{
  "n_layer": 24,
  "d_model": 448,
  "n_head": 7,
  "n_kv_head": 1,
  "head_dim": 64,
  "d_mlp": 1216,
  "vocab_size": 3909,
  "activation": "swiglu",
  "norm": "rmsnorm",
  "norm_place": "pre",
  "norm_eps": 1e-06,
  "positions": "rope",
  "rope_base": 10000.0,
  "rope_fraction": 1.0,
  "qk_norm": true,
  "attn_scale": 0.125,
  "bias": "none",
  "tie_embeddings": false,
  "parallel_block": false,
  "init": "orth",
  "init_std_qkv": 0.0161,
  "init_std_o": 0.00232,
  "init_std_up": 0.0161,
  "init_std_down": 0.00141,
  "optimizer": "soap_variant",
  "lr": 0.00751,
  "beta1": 0.95,
  "beta2": 0.99,
  "weight_decay": 0.0,
  "lr_head": 0.0054,
  "warmup_steps": 46,
  "schedule": "wsd",
  "decay_fraction": 0.899,
  "decay_shape": "pow",
  "final_lr_fraction": 0.0,
  "batch_tokens": 262144,
  "seq_len": 512,
  "doc_mask": true,
  "train_tokens": 757600000,
  "steps": 2891,
  "dataset": "wikipedia_en"
}
Each number is 128 + 32 x the weight over its row's rms, rounded and kept within 0 to 255. Layers, rows and columns count from 0. Numbers have three digits each. The size before them is the row's rms in percent of the matrix's.

# up: layer 19 MLP up, 1216x448, rms 0.21, rows 1175-1214, columns 0-111
# down: layer 19 MLP down (transposed), 1216x448, rms 0.198, rows 1175-1214, columns 0-111
# gate: layer 19 MLP gate, 1216x448, rms 0.198, rows 1176-1215, columns 0-111
up1175 098:136072144146136102158090142116139147165113166164142094075084218119133151097100137143086139121087083180074136155108167158134158062164094159102142079109175103156123093151047153098158128161176178086115171162129118146118128159106142162166160099186119135159179116151166094134151100088069107135093119078101100137165136098162135105105147127173
down1175 097:138093193107140120100215120105089134077137153158091102071097161149177178162131157094133116122095126141122145026109105127118125120152073137159159111145167055133108198156145094162156179103107165148137125062120124129145144108134108092161125131148144151200152138088185056109113117134075113126137138159184123118172082087191105115121136192122
gate1176 098:060141082160128169150062185126141150134116126167147148130156138112131137108093160157165079087085118124118161183139111128125119130106109139090139177128171106168121115123151120119138109120110149139134120131124181085144110141125159153136142152138121107175135045205161091177142110113120148153099107121075156151126095103143148137211153126128
up1176 102:107124063175088087124119133079204129102111158116077085137153073095153152176138193111127144114162084125140164159136071131069172105177099111077099102193129124168145084103126104149138100157132087122134126114120109184109129157121152190112124132088163096099114133114140156152143141159144138179120161133083137096148028086115094140146185118140
down1176 105:122124150127164119157134110124170081124131068120125118133103187100095153151140121152152049070128130111108101168111165078071106141194125183115154143101063148151098114147089127138160131127161108170091107123115117130088145125146147121181111132142149099155085160152167133124139138167117204133088161089100130168159122149110090061139116139161
gate1177 097:202099161137183148172134170088107141169118110113157087083146212159112092157134091116190141145171154162131113129128197090102111106074124104113171106173152137116209103117072151108126132119103090139078129152127135093131061165120126116115106096203080125052160121013124140139146111125068128128080167125156095143142090145122115127084117152063
up1177 099:155153129124087133136125096138105115069129078130117159106170168084080120121121109117183154189128130115141171090050147137142166182091131120063130120105219182127106099077138091109167156109121093166164142111133117126151188151143142106134110146140238122101122086107157133122186108078111128155089126117120144121126186104133108065125125142146
down1177 099:188159093177157186139141107175113171156170199078126213121085074115092091145133087158155109132122068142156086166137151085182135180159036094102181146114128122080142151160172141113163150076142086116159083085111099138075114143145125162149147128078167105089089141117127199071113165136172188088138125098087099055131146123087141119095082131081
gate1178 104:107174050146108117101207116096107136117078152135127161128117143074125106128195112184142084127131129053094107131143158128162150175131181163125163054102178190195122145114120129160055138100135110115139164169109134127096106127120095116153121117076136101073150095106092116123094162098139188127115160141083077110119126136158106100152131102150
up1178 100:107080166151105169124075125073060165107103094119154171103175112130129176166116082129110192087066117147131183111143071146071112096161140131108155142155159211155117120053134094133109104184151117151170104143116124092142087140125112149123085153145096117134194093148149096144124185174102087122116091137175156137172110054153166174144134101090
down1178 104:149093182144088057189118094113077124106100112120148041111103194136125150130051111079092125166124154165118104193112131106124148229123190123077147093101120119121047144144181133111079105134112137154115171099048105114142149116115109160117123105161103142126106063100175148121133155139109122189131141079116093111090074115096173176129119144057
gate1179 101:106082155076176103102128135168111158064127094177134128115094141071159128129177079117206088159127131126161092142118127122143155203117095158116132117155106145127107090079121129127137124114070117127145174125180096084122135183118133049133151126149150155066108113095135205163089204141176164077118165148147090127121168113096119138146059148145
up1179 101:093128101065153153106151106110155164140097144155094156133126186135105155151048113102139131116162126121112089042193145075108198117146113128080091145123142197152086169110068051132169134103137145126141152048181101122066132115129147109149136131108195073112091180085143157129096183149153109166129123187132066112156138120099127114086038057135
down1179 101:099108155125108096138127058158141171157099142147168139140116135159074071182180119124122150103113069092126095096137091157086078156141146116129102094168116152148074131124123149112139149149118177142164157082151128065075086150123140085100134148118131076065144108138190132133135144130175132121130117101131082064150084123132099123173083131130
gate1180 102:107106089055185103148115164174124134138159125152126099094117163165117085125116119054132106176128137141087131111112148090076131200129101173130183129144166144122119127231094190112211100156098087128116097110143162119112074149080150115166182118152119161119123142133146097115172088165183111110100040100157147161132087092089159126150150093167
up1180 101:139084163112062078100191149127141134116092072083097066149162118069119159162120131092134124187131109139161070160070101088111102148119105154125093136165123112125132109164128146168122107102195142093181129115173151195111127081120147191125110102082131119149173145123129040074147174148096072159058124100149082100140148135160100121073097076148
down1180 102:138070159092124195104110106124141148161161111095197126061119088130117152148109105156168159108180155148111146134055110077155107111153145125115102129154166145140154066100090106138126143143148149130097131191159084134105138200102152115134174066152162101155133127184124161083115124091127161135108124065136178118103102113093108175158117130079
gate1181 101:175137152135129160151041181072130116141138089106127089162126150095086098080061117057157138147127170138102110087114141140123181009044115080091098152130165113139131162086198133102155155132176166069144100129134113125089090117161125113122126084154102075129114121136119141143106146154077160132162132135106153104116138132074075058119152137121
up1181 097:091120106134148095107115128114122119149117071174135158068047207136135145149168117177129128179181112119097113162116111203079116176081119157134153139122135116119143072148142135142144115145168147129096119125108141134130152131121068203072100130148144139093175162140178146045104199113119150152133146157139128124136051118098119107093137122114
down1181 097:093112193103072136071131129153135108118088155152074105131127109096122087111068158128100151130127139084113093123112157145106160123150086126147171174100079117058176202084120163191174174103165102032177132163117149158113111121165175127101087146124122101145105130169155143134152140090104126098135155133100118214175130130143110161175159103092
gate1182 098:134087135133160120161103116122095110158158153125066098125133160118134056137137157138126147182192147135112131092103095130099136126111087117203151113146165096124131124161050107171100062149139168129176104073072102149127107172086124120088148139117081168151119109077120126113060113119153160140138086195085127135112162181149112154119093119120
up1182 094:123082097120051119104150124125136201084129085145147164165125111093141129108107101169162130104156136140132084157122147100144115078127148145122139162139139144146190097170120095126102056105176123097109141215081185105117140161168108135119114152079194165140093172168074140126074108131103184085172158068119206101186090133108181151129188152138
down1182 095:167079133127145106158177110103125137114181093095135120154151109162119094148100111108140128119103106138058095103113097163057107151106156133181155121162113181162105141109130155124178158137139170171114146106158101156202126115126218094133099124131103104108171164143149112097074163122166103110122118152101133157151128103135148117195154112181
gate1183 102:086157092138190119116079175045172164166098157078149203111113140130199131146150194139113134121077130161157059100108085150135148121071145175119143160098165168123124092141107114090094113196163144089091112122106097178072081177114098116139127199137094139153131096133109142185132112145121095167129128168139151152081096139135146181142150107108
up1183 103:135128113131167113124138058113164148100054055112183119133140107111168105101110170059166112091079177214106115111117165146135112104145123142102149110125124090104148102180111077130108102136143089111126118198084114183087151098102143154094129141118162082126107151134119119133133149072119135105133085114132166138120195132142120136127117105072
down1183 102:109115149082130165167119059186082106099191102130107071124097144149088106136111066109159094140099147109131095110026135129114120180101147117154119096119092163159167150150103178114175151107177105108061124117135139138153134129159127153124094149149146137159122158152141098181086129113116085174050134189078090154118097127164124166158137052062
gate1184 102:130151057123128113122168138109092104143162179135109151208111145176116217089137098133166101117201164133152124147154180162112074128109192160156100090085134123104139102114109123125145076193073141217094174150069131144105142065175124102152116106102153137135092143170131096153090129123111136077170125069099109122117173171136177129116116128136
up1184 098:146126157122155122067164162126125114123121086137088070074119079153130139133154067157085095075143136157154130147139129129128154117159149093141149161178114113192126151166141101059116138080137134053148126130139129140137175167087148135166150118201165155115116100093134106127091107132076140135077103130106105142144105102138084127218156106091
down1184 100:061139148114081159119124116092158174100133178092173149155096132134147169167148175176159138106120080119148163068122157099112179159130083136179117089120108095088153122095124079166076082087182143093114130158161173132105159151077136112142125189132134125168134134129152135127112133114136098102121136127189073094148154120147147106103215140071
gate1185 098:071150134148142165127126162092175116110137110100127117077128063109120162169148179179098090154204141186158146119143150137137055169125129091168087112169089112068165118072085146130145110150105089092156095172161140182158124118081111114166171139093095116122130122191111115162166132081092143096147077085174087143150123098131127140130116148122
up1185 096:097150102080162127086078131180139109088153162109192153081105149138095059076122130105093132144105131107090073126132183114090175179124087138077110108129116134143112137096165107150102088159113193104170145111215119152094169055079071168102159163130146162099127147112151140134120120128139104081146095117113126119161102148149135096133126133128
down1185 097:111118081227182158210127136166133092141128167101122154093120114129103107178082158078153135109157125086069084128143103193166122131099113137143095172139163155123108128117089141150153149100199103152200154153090156206127138247123115179112124075108107175061133146190155141113140118135110107121109099157097151143145137132149183115134129084140
gate1186 108:168127127156160168157194135176089146184142151162094170145141135163129132110078090133146089169167144021186152143114159126137069117190125123154095115071156138161142185076135133140119113122157084059131171092054140093150075185147122090116120157165143158074127083170215047127171080192176157121165126115166132116121139158171101119142119099119
up1186 105:146136068122188061156135164055161131155103117079138109128063101185091098097122181120160162131156108189144112133068091110133084073124164167181145112129119092141138168132112159072077101088118124138166151148090168172107126111124109119121129126130122106136104124098142163141072105154127038200196067080094204121131164099164115135167191107123
down1186 104:144174089132120182103110103128167123098121150130129089061091132141180096127163156082071088137152159150102159106136149082093098133171100176151110157135131163193156145124132130134118182097120129131135064134146171155087225091145120114080122149153130164131155100121162121155079155071081079137111130161119118172128106117161160176088162128098
gate1187 096:079104132129136140136158146062160116102087083134099159121109120135087202120154114116111081125095052143189127139091079090093039165146096098131169127145103111101108128109154161106141179141133160137162097105074147150094174156076095074095105117099162198111073105127152111138088115111131087071132175174107137104153112142118145167124094079063
up1187 100:161083127082167123140164065137084100122059124104127105086146170131120113098131188097114172114120127119122110108133134070093123174124080173162097123083101084160147153137087133107113122104108150107101104156125139134127127066128132151151141086126132097114081161132113099089133109114120135155129095157094118145146109157137096115103112105162
down1187 096:156109116132071164118186151055149150184122081138119131108182118085089107103123128171116207121116157148131160121103081140153058087087123063138102139127157104134152113075168132137140183112127072172077096170075138109128189145126160163068116148170161109127123175084151110147105178140104120127133136160131152161121140092134073148124104146159
gate1188 103:115164099091112082120117162183117142149147067117126130151099116109078144108206128086163164126098139110122131118143114096126180111105154137115082111124052133118105141117094170117091133162090109148047131144157192154134101128125123170088118164157129118175113111117164113126131096157132158135189094109155133130098115107089114095121171149182
up1188 103:167069121127136143124174155166179111121173107165108134119131139116130140160105103101116122114096150165099131099135109108136083071114161127175123127134168142095169114068129127094143161140129153120105142153169137097125036093118150083115106116134104155147169079127143177172102189106150067139121112106158147081076084158121098167154129109124
down1188 099:110062104150113115132103065136075154120152136156126142175127125092139149178135030167069098133188123101180108081114114129128156125146111132109109144086130167197121125209119117147145097143109101099119167122087131162084108100161152149165053098118084130127121083141104086200147118092124137122130130112147152144076046166143154101133121161130
gate1189 106:161058121065129093048173143141125134211116109139106117121142055110125113131131122077106162118156173125106155087175088104118158076107145192125167121122105113118121125096084069117152106114150143093134147101136132168113179104138132079129098122138104158121140159123170135182179175129091148133134127110177141169168166190205147200163116195156
up1189 102:138085149079207135154202124176191125131104139146119175105101096147124082137082189087071123105173106119153109114104142150139093135124139117082081117114128093114104220122141136102087126152099150095108158064174108098092103095132141116108162089146201165139199096138085171124152088143147116107131160123019079120091095114120108101171118093160
down1189 103:066103131066083114168162192116103164110147161111172117111050113115057181084135116087162091168122109167141108083169160088112119132190114130115107142163161105150073140081158150150126108159086134100127191089062124146129194110137126156102091146196120093120111077097106162136096113144156123179185138099109105167133153062103142109140113172113
gate1190 101:142144160070131133169105150102089102155128119148099129083121086149085164111119115144158166074117138100139171147130122149151215167141066102119096107100076169084104120157083127146052086124124136121150069175128133066128173161165179151142125112157094144193157163081160125167155173079110153110035177168150114081122127165172122066127167118155
up1190 098:113133160130184146114100136141106176115089168101155098136155172126116134101170120098121135146123181104205167137130148139181133145124127138083153130128119145171149137093146172138122099121123179104087147119127080155158172145184101139139128108094135111121200141159149089104118131146110160154097113051083109064104104148125067126097161131120
down1190 097:122197157120149079094167168140126099048148113096140132139150101121133135082123173102107081095065077117118137130230117168158152145138095140153146098184118125095141185096143067099102120169071098169126122148150178129124112139141136142135088154125114152178103133093108085085140118110192096218138107159167167152163115167108065140088106173068
gate1191 105:081124122108079107106094120127139140099089111166118110101162109103168099155117087088124148098178171099095094207117144155099155142101154135089108208163066104084082134128128112157137151118146068155121090085138107077141150144159190153140111056109107133120111161108084131157144125109037100153157120124106121127143116136085130127158205175085
up1191 104:156148185136109153105163104168169123126094113094142171165156179199076173085110165116072152074160109110103095130199092177166154133067092045067162141146148150136106162090143137107111173135193088153131086154128165112158105136095212040187135083140134143121164147085109206164118148105154106154125110166173128090115129149082081175114115144079
down1191 096:091126147151142171100169124154152115174099127156177091135122142085125180146134141163083160145125090088104108140123090123113128107084139029074136095107115109129098138169156148085101122094151149124151140168149106087101057150126122113121148133180111111150116121084178114130146168142172147142171096112112125115089112124077118068121068136142
gate1192 099:110169146135128100113133124145126090184196145187112172110123142097110086110164097132145137084130086149114115102158143086123089168103200139141089121128085151142038126138131075114088139050049135090155182172148115118138129143147138131157167109142179105158127080148132154098125075152101170166139171093159102187142118100154177144133140048191
up1192 098:170109123159048137086082153169097132052098143146089085106176085121068141113157099116142114123145142137104131117172146128144174107094110158130204094130108151117117139090117164119160147137095145136102142094142134159055207067068099094125144039118102110091145080108075122115138113103148122132129064106127130168148112130103132120127151096125
down1192 099:130144137102134185137132060158137126153127097099122124091138160112124078175190158164097144101179213172195119083149122086102117129136171138105113123102064144132117118164122106145134138086118134127142175177129113149108100152121075106133091139119125202134021115158123106111118116132125203143119098143137082130156145118241132133092115130177
gate1193 101:096118147131103129154107078130107140127076180181141101112128140159062195109122171172146105106141110096099130155126184194139153124080126077137153132102151134123121122174156136139147186134199153155133108140139159119077136141144119085144130099092137120097158119115202132124107161120056153122167120149147090085125072167106111140072092161085
up1193 102:057157203160126144178145134130138094136120090212138113136073113105093132120171167123131168177137099142137174144143144164139100121108109126123123109118171181102143187165102148184184129186151141132126091153122129092109162120108135100110146148100163094104136183165208154165147126074094131083159169105108126150148108187098116179110112113132
down1193 100:154174171144130149051118107112081125092133139106063182179148064137135111185119162122138140071118135111141160157155123131142141124095155104159120091115138076141141138171142174133139156103095158119167113126095163150167095101131204093081142170116180152161133144140129106142120168145141156098134156141105179096056146206092141154061149098132
gate1194 096:107155112041163110219162207178078098030119078183063113126168110126161114124121138117133153114137124156078111136130155116116123160084082121101151085102119173139157120155137144180129175104106131165121110089128164113068083102109203212133162109128116114123162110118133053124124128145135133094118161145109148109138137106130172125103157116099
up1194 093:119150195108084099124144113166125080198167115083151155169123072170157107119144143163126110184114099129125111160097190126106118136158142126117149162171175105115106124142080140106147120155098132127158224092130120149105140159117119046116093061126091114103091125097173172113111062126173149119117141142161114120172162122103122141110156127128
down1194 096:135123123149056139224144149153069134074160146099127100182146186130117115107130113120098109122099095126153152087195150108140147167183102174139085116129120145106132104072184175128112164145133185096101101141110180109211136163161133118143122118129176122154135145221103140147166137161086101068149137144136093108139100108172139170060143160110
gate1195 100:075126060176119164092095183153192170137138136161090144107128106134136103085147199136185170179154190142172094163095113100133151079104162139182173102137170103136103072162124130119104099152101107147138112151115180127094170080129173120096158151131151152094085129176159151104170145147142170116117127116105105128127127135106148125119173176143
up1195 098:146115121129184144142134104112129158126114121121139117152164093123136051223114093130110109129162152119077117167104106178121141149158146122092097151164122174099152128086156164086147089076167119135139092128067123088120122151136134049100141167099156045120104156141138164115161131099101090093197087177109101092071058089155091135140123106100
down1195 102:124127075097180075081119104158121135125126134109094111140078142126082146077100105141138100129096099123150127123169096098180085113131155147106118157181142183096115137135070142069123182071124124137112124100109051107135104156119162163145165071153121142150125140138098138151116143103092164083120126170120134054107106117141128085131159125140
gate1196 100:156134135161152126083189177195170095080136108099192120132120113134148130111093099151122115121141178140107078084151135157136121086098133101131118165145161122148086210105110111111206189126124172148111186120152190115143126143125128139104132199166229131120114107159109101134116099090138114146138079106085114167108085112077113158155142175103
up1196 100:100121135206075144182122165064146125176129193095098163143128142133143162092120138105156158116145197158044112132163124140109125137164196170108110064090084106082167118103115148131128137096096148118160123184163137147166139150116124065093149104122138148061107160123111147118146112108095129115132139096160079190095154069188146145164191122082
down1196 101:128093160185115108163129129047150152143107107131166124119131159149153134121100179121171169138179149095100073127138136130103140095144193155106104123060125179098109174147158149153105127128178152137175093065139168095147089162168148128082107163152158129121149134155128163081120121145126066162165122147122153149156093207103123193134089100095
gate1197 096:167098080132144145165133151124146111172132097160130156153119139105149166142093090126138115097122129029099089134100166146122161048163127157117142113134116132156158138085119149160110137178128160086149154134150151113098130169160137154133147148136179084114164084129146080075133148121099111077085076097196130172164105095113166112147107087116
up1197 098:175108131114136119185116165075127131187151120117153110148159126205119174095179139119101166135118110142091153081074140205126133113144139181110153085137163123122117079046095089180174153148119109084110131161076129099133085094104134109117135142145098122172141162151117105101100172163134122106133127113106146109175148092169170118184149142135
down1197 100:128113158112156135080112111153073087127151043109137111165156101156117126136154103130194136136081112164099077118205153116163118137084111188100098140176123126098130091131100085128190097121116091154092120150199107080139119132157144121107140216114123063114156153102102173155134240131111092111196138199144127078057081152131146120138137100132
gate1198 103:151082113102127134111080068078156108175187114114085066114086131119092146084170171175158088078155127102142119152087129177103093131158105099136091095102089141183136120157147183116057096134116148170125146100150121100131132144099151117087127171101096091121177151106110129088063134096149152097118119150142136119137127158090138117183116128087
up1198 102:118108152128090123179153140108093160071157140136094136091120088090157147132166134113172085150100132139117124109110099152102088137160082113153113102148166066162138160140164162160104109146177144133129161152171138115191108085144152112132135138114102099133185142098118110128136137150084145070115144143121146119154121072076160142151109085116
down1198 102:128045113080107161139117092105141179140093131113132101084105132088149142108164112091055094071149136154120081181111108102173098127194143101191152068094149165109136121162164156113128082160090149141138142090103125142119184074142115075139133099152151137133115091155126207050122139104069107161135085159188102148141156082108121139155149123096
gate1199 102:148163121075176139070137084124130198170145228115116089120132076051114194127125164135085117181149148115100077125156140108110169133120168097119149030110112151159121129145158065174137169149150113167143094129122119099113114108174094115147178058146153176065096141141168099125160178121132131109024177104154146142145090131153161139113114152180
up1199 102:166105171129147084116143096141109122095151126083115174087156107124087130159108109105080122114137087138083132138151104168106117119113123110096117168143218142192109117119134117130142085160086085144128155132161165128155076170176152140133048119129131127098130132100116131096134164133159118135134141089110173095139139146158123159149139147126
down1199 101:154134135129189085144078132072101134082142123199111157081136158147168130131147185112120180131164118092135095069116085129095145116127146101138124088075142149086109095126157068146091126159158120118123126123136090084089163108134161159133094070165143128184135165115120172085103097091133091176202108062131113126085158170119135111073086153084
gate1200 101:091169165127096130100147131145215098103149100153162119161098182124117138111131121095158128107115152121141174130026173137189094143071185105090134047149134111175078086162088163086159117144128078156123126113146079127121087106128119181151114139176094096168172132127085108120104128088128139124072118196121192115107118206123146126100109110096
up1200 102:200146143112060088136149135149138149140108106127135153147083187142096100060091143151227106110185080119100117105105167120186053117153124111057052100151149131135094094092122095123145129141098197156205127094131158150165077155103138148153114130140066134110087159136130091099136129105051170172121137100115133086171104142164141121140129092124
down1200 090:197146096088007118139162130108127086179168139134109141126166112184114082103143093151166095071091152217043147129138138131135116114111177111132137105164131092175037098172070130117070070137107132108140055129132146142139110068131142161126134157127148101118139115086115155184140141172111139168127142093101101107160120130166119133106142112170
gate1201 103:169162142102106124135125085111107104169098139151155117167163137057112120066131074094137144136156063134107128099110129087135156143136164102123112114152179132114072169158127136160130127170107097101130113135124171123090143116121164155082145082138157136096173141133179164129122104105124120156149119101124121071142108144152094148199101097083
up1201 104:089183125151088160146150132129095140107079164170125117136157103193072149172117098170127122164111187129172115123070170178090103140131162144151094117114118132127091125090121089109137152075166133128111127177107111152097152088184126125115120116075082115102085152148173141054144191144144128119140112074073121195127109055184147089156127137138
down1201 102:190164109119135160083161156115162149156116093139144090118136041129155115133101080198139112162150132106125100134109141115145049115132148093123111103133141119083093163128119187067092123126120127140107089131145141155060131065109122070149144144066127106085219186119095108115154140167127121138137065111141131166087101130209159159148161175139
gate1202 091:127133146127146115128096179145174109179127137109199113130162103137153118141128129146056140041122162121148073177160115200171129113109092156138120122107178126166105140184112171138124129107122132122109187165084109076196174122153203154158127140155144121095175087125158099114133125164132112155135150144100142137130148157151172130177106163103
up1202 091:155185095125133070090150148180098115122143141121166118129147152106121127082079129153134129099062176143139149156160107144156135168085090117091133059101121120158148148108154154134154189099161128131174168111105101131144158126168138133106138163142078112111182131079128083100125116100118121140118114180134172111102105147111108130134170112117
down1202 096:120144117117105090143124157205123107128135081142138189155143167107130102128117090136065136141102085123131118130165125192191167104091087146149094099128112137133107158066150086057125200143152109035121099135186160211163068117096095087104136145133142123125150104150150142178117089151134118103166169113114131084095163110162126128131145074208
gate1203 093:166053078172174168150153124153099128147196129111077098172143148106169102135148138119135081076101146169117110102071135161140121177122158193130073056120148146087096163121108130127077180125103150074163150131163145108146121090125135096152103145127178065122156069142114172118130167144156164136168103128094137090099163150185110139118075133054
up1203 095:129115136091140065141113116136085149175075101104067097145183110155134154140085136124164087112155155170150148108088135099172090160080141142098127148110169079134153160171179101126038104155076094184169152083131186112062173115149177085109136147155144086114129119129145165114124149168121137116101149120103129180119101091113154139124090111146
down1203 093:141153106160141085147155093179166059162112144102160130127181102127096130118083131213159142193136129146077099082146151106093107112067143154091097161148156160110125076171141079094131167117147071133131072142116111113186105171154073145116187087139105137151187083052116106143127136180124146146129080116132135119094149131136181170122139123198
gate1204 098:121108115129154153140128125140119139100151123125102150121181185115160097102095223137086152141084120143163129078137141154117144139150157144095094093091108139148138113117140097120168095129132122101082104086151153129076159170122145105091098077099143144136084125155096146085148155164073134121150152109149168127080174136099115140126115109164
up1204 099:190169190149141091170140118174091090189130135174106126135067135137082087121152071082121156129121136205076111096136065106073090130143114165127110149140127128126202132143070129084123164141154100133139144088098107163144121161145143054085101150162104105139164143120152091181080132221169159059105110076101133088125092098164125121161138160115
down1204 102:141158109105128145137130155107141123111102132106130136093085086143085097132142160113136171157107187189160144139152115127136153085085157174087137170118104073111096118130138100086148135096162149108075155174156087094166134151092075107090133126209102143121124179113120154124116195098168093071161111178126098080131146089123128087126150091088
gate1205 097:110117105065180122134067130136168084118118135118115137147080162094156095165162104111112134154179244115146064180160159148141167174103127100142114160141112143149151120086164146107091129172165104077090153165182153137108087145124137145108078173122127141193152119121162088090083105134155138140125087185146131130145130157172121089074108098111
up1205 092:096155168082133071190116171135116118133052160152114074190202091107109168134165052112203131092120106126111139162112107091075133142130185123129138153135147077126149138101092120135159114099150107119163137119139110102098112141140114086112125151168083105161107136118169141182140177148114114188145132140102108117185180137142157105111047119161
down1205 097:138161171138094126069188126094151090088138098089137148092101133094125172079125095139138117158161127189103117100146117142103127153172091081096150104146079101153141119189135100121218148155156083150112140187099118147130114133095136117141106152111108132115094091107105109094194107126107099136127192134212159068070158155113170123114163112121
gate1206 099:148141127163089146117102108167036212080120133172140136185139153163113138114101128089121088055090071091128137116167130103151154141137163181156117074074140152150152080112109084094108148154080125106120119123171098076151172071078116148130088094140127121197141142113156077176122108125082114079089087090153178086109080119169104097147107150120
up1206 097:152086134084136125147134219126177082113049116126095103190059180112139121106180098104138158109050115165112159043102125123103096166118099045173170164115150128126122090078127124138158165106103115135140176079142152157056128136132119089141154179173158118139120190140175151088101066142102151144169124096099120082090146161088164186067135092128
down1206 102:149119088088069088109155167134142164134212122097161099168090150157104150140119112138177108134112127133197131173050155077108178159113153148109098103126132090147095163133161167105138087096151122137101161110154161158143146160109119120103161146108106148081100094105152138159177082115127195117079104149150151091142056108087095080118118138092
gate1207 101:120103126156127170162136115162145134127088116147100108115062113102144146103156126128181144141205124094113153091129056111112167118123124132114150081141146098096149146095104171153104178151133136116161138110163090101182162140142151102118156157148160119139173101120144169121098092153113208136139095115047122120086067156160143133116163133172
up1207 104:134113155149182077161134134092107136140164123119142053130121167189143151105101116105144173138164107157137151166144106065179055193163148115128134108155130121142071091150210090121111060150099154167105080131135135111073099170093132137166108148095110152136130153164129112118168160126079087075087092096085143121150173142124125155127146082130
down1207 094:066126153135196190108117134136163133113123166153061138111074148114071145123161102124183113123169165178101163101107087157133134072120136151142072092233133192145159136099154125184146129114153195093190083128201096100088150122110132128153149103151077121099126130095116159088127084182143195187142124118107135101096078096127154112166103163174
gate1208 099:146124108096118117151134168120110105148137108060086150092069088083111204147177112083105154105144140118120129136142138132076094153184078118128144201198109058142131128182109170098115133166142163129119169053207098102199093113128130104154086079115103164106135156142148111085136136058126108094102156112188118085091132150118127083184116147103
up1208 100:125092077113205123095122133093163134087174089072078087101137098103169146103123125098080107140112101161146127124105141152156131137149152061131126111060152128158051083130140153103151165110130139089110127116102136162166165070110151169092101113095148171147127094134205106140106143109111167119171110116083099091105173145135111139225137191105
down1208 104:107122101138086155083094177108136131145104157133130153071124140153136174058065152143200157158138119140110107135127108101140109075106123138160140172109156137172053175115141155105084103113075182124102116116147134130201118147174158140133061095103111118123130105104079126094152097110147139137143171129137131118123159127080102148094178153127
gate1209 101:159169175127102108109119079124108110123152150151093093187110104094136145101138115170102109071172122108091168114107165125124102089123118154132091153094112120199110105137130076153115116138100124162132171161089058145137170167130181168107147131182121133184142148130146100090121139124142154165131164093137125091120129188145149117196095154124
up1209 103:125099117101186154090101117155183159118157107138206184127136116133099130094187161133122120195124074077125145127138147125117107103087158100115104164092102123194123085165146129093167109142024150082136095025100191104141179178053215100106090143079128162134144116158148068109132181107128150147103198142139141156143107146100119136130131137188
down1209 104:137121118130163132147096094173132124093144105122165097136129083124093096153123112114141144150152094154134116149100184151167147122097127130171151116082156149201133128087118098149138141192118133157106091113157088156143140142050144169119091074151136115143122158096065074220176134118089150117145119085116112134118120088122137121145099128205
gate1210 101:123131134158130133101103115142103170121119160138136146098077125109106208089112121125144160201113130138100135096095152155162176166116082137111078142087083148092146105143167120121147107141162139124114120204133094173130136145126100108151115089118159168100147134130097145134123110119081181130187147149169119097165138137170110186139124075090
up1210 099:124123108135091157086092116166109192092126176125090093111118084207061109109100102121136122095100151103114194111074181164161104125061145105119120124153100109111099122134151109162126087044116132100116091143128097115078113122166100159178128096123127113167117134060085122156143096146127141117110086104122137085170126096179157131127120074108
down1210 098:079128164198122130073159162159121135119116174164115164078131122141103168080128131137144154188099172135142185106095067092174171106121123090153129160149154124146099161143142121160110060131152138121103134116125140148088126114140145099107090124081132122140125113149131052145181165126138156164134151185117208086077104124107115149152153108174
gate1211 111:167158103163121135121130130219095134192167136159067120157141134178143077199196120108192158106182094161110107100138152103085083117119134136123168161083143132096093120105087122134173117163155150082160128096110103118077079174125134129145064106146158139104116138109166134091108091081114153170122205151154091117116135168172138051098098135113
up1211 112:076114166136137185147147121129106137063155108143099085082115144111139199072089137167109170201146084112102140090080145124134144127106083060113089104173105102197111164163126141101131067158174102111117122168133144162152191082165142116203203160039064131152121126117100075131139150190139112079115127113084178168083084129145086155138174160098
down1211 107:061139150080101136112161148079138147082165164120128187084134072122151182106143159134136089128126109110135164148127125107108105138123119087128079121158176172162126125170133118128122143095122123160113060138156144102224130134152132142171172174130116092065102128140169130149134149199141105138149120165102148130098116158098229121124148081101
gate1212 100:095153124171081098098131144166131171134134098073144131179126069126130135156137117152112088123134158106164063107119105125115081113124175086155134199111174063147090118153122166112118183087124135142083111154161127182127110073160130127105118143091156131110123104138150096080105127120097145108142098111157178123116099115161112183111150142102
up1212 103:095066090172143117145158170146154133130135102120140138144173159132092161123172093136156126104144110146176118144152117156156095132139038157125145111097126112070088127107158138126077130137134132153103127139137129118105190160123142101185140125174102050087126074158132115165158105145068147127166100139104166164126110214133073127133104160187
down1212 100:109123131153113101055120135141158112167169149151129124118099090136119127076149116144148055178109118114152081088108152162075160145137104150131125142135126100163058109088143114079120115126121171168164108095143118097201091133132149141097132159159099130140085078147173086154160112145102131107119143118161118167116125201131183079118073096170
gate1213 099:150101117152113144139189161177120104117129135188080167114131125158131114170085089091043176140177117116173161110170161147116167132126069153100103140114159170124170113055108120144080056130066131131125146097150133185087143137163154098115085130113139112064124138137099163125116118164107050109079108234134105160091107091130129135152124123120
up1213 096:162155132155103107078138140104185143085112138161096149128084124132112099161100150114107135146177106089092072148127212093131153165151141109145121089091071109123195117097133162113186089175114138109108164099144166134119101112126142142143104128115103189183095140075143137114174121140121088119101108131146117023072069111116121115162135136129
down1213 099:101116090150115093128133086137111156157145071153128157153144149137139155159147086095164131124157081156157114105145102110097082169144187074088073155106106131116128083111083110137133078141133148104184099109034169098113157121100178177135079144137147176096040162084120171110134088134149035146128069103127160135116131091070131115164139118181
gate1214 104:199146132102105093172100115132121106160117121124109119126070047111102058152132101157189146113110122133134120083096125163118120100085114167092172172114161131114104096105140130141133139112123138112163118146098125066163129098069106135225146155086150067183136140130154169136138137132150129115127166185133173154126119084178140096128130133108
up1214 102:173183139158130133179127154173148109156143109154151134088147146118100099102146099093097205104051177113127170121130137171119118100135143084129100108154104114038108120104113088181118094116165138180049084091185053241092099133106112113078093106078128145130162154152121125064122133110062116142119124115099084116126143111120167147073170145125
down1214 102:158081185116083166081142195144121130122094137188103098109095110079147131079107123097088138134089092123212150115171140116145196150122149154122154144179131121075109158087124159147205099176095145159148117122113100108179137192162156106118144095123142110116158139114154146148111186106129185109139119111131160161114120097169084140159094063103
gate1215 097:089120103110164110155152178038094144062139122137139151125142131073105140115122077085126131126069071153089159189117116135169140065139111078142110168122136080155119111151165067176154142190132156150135125175156195085137118158157170124147153214129160182118070142133175142102115116168136094090151176154103127173110103117112126158169132162159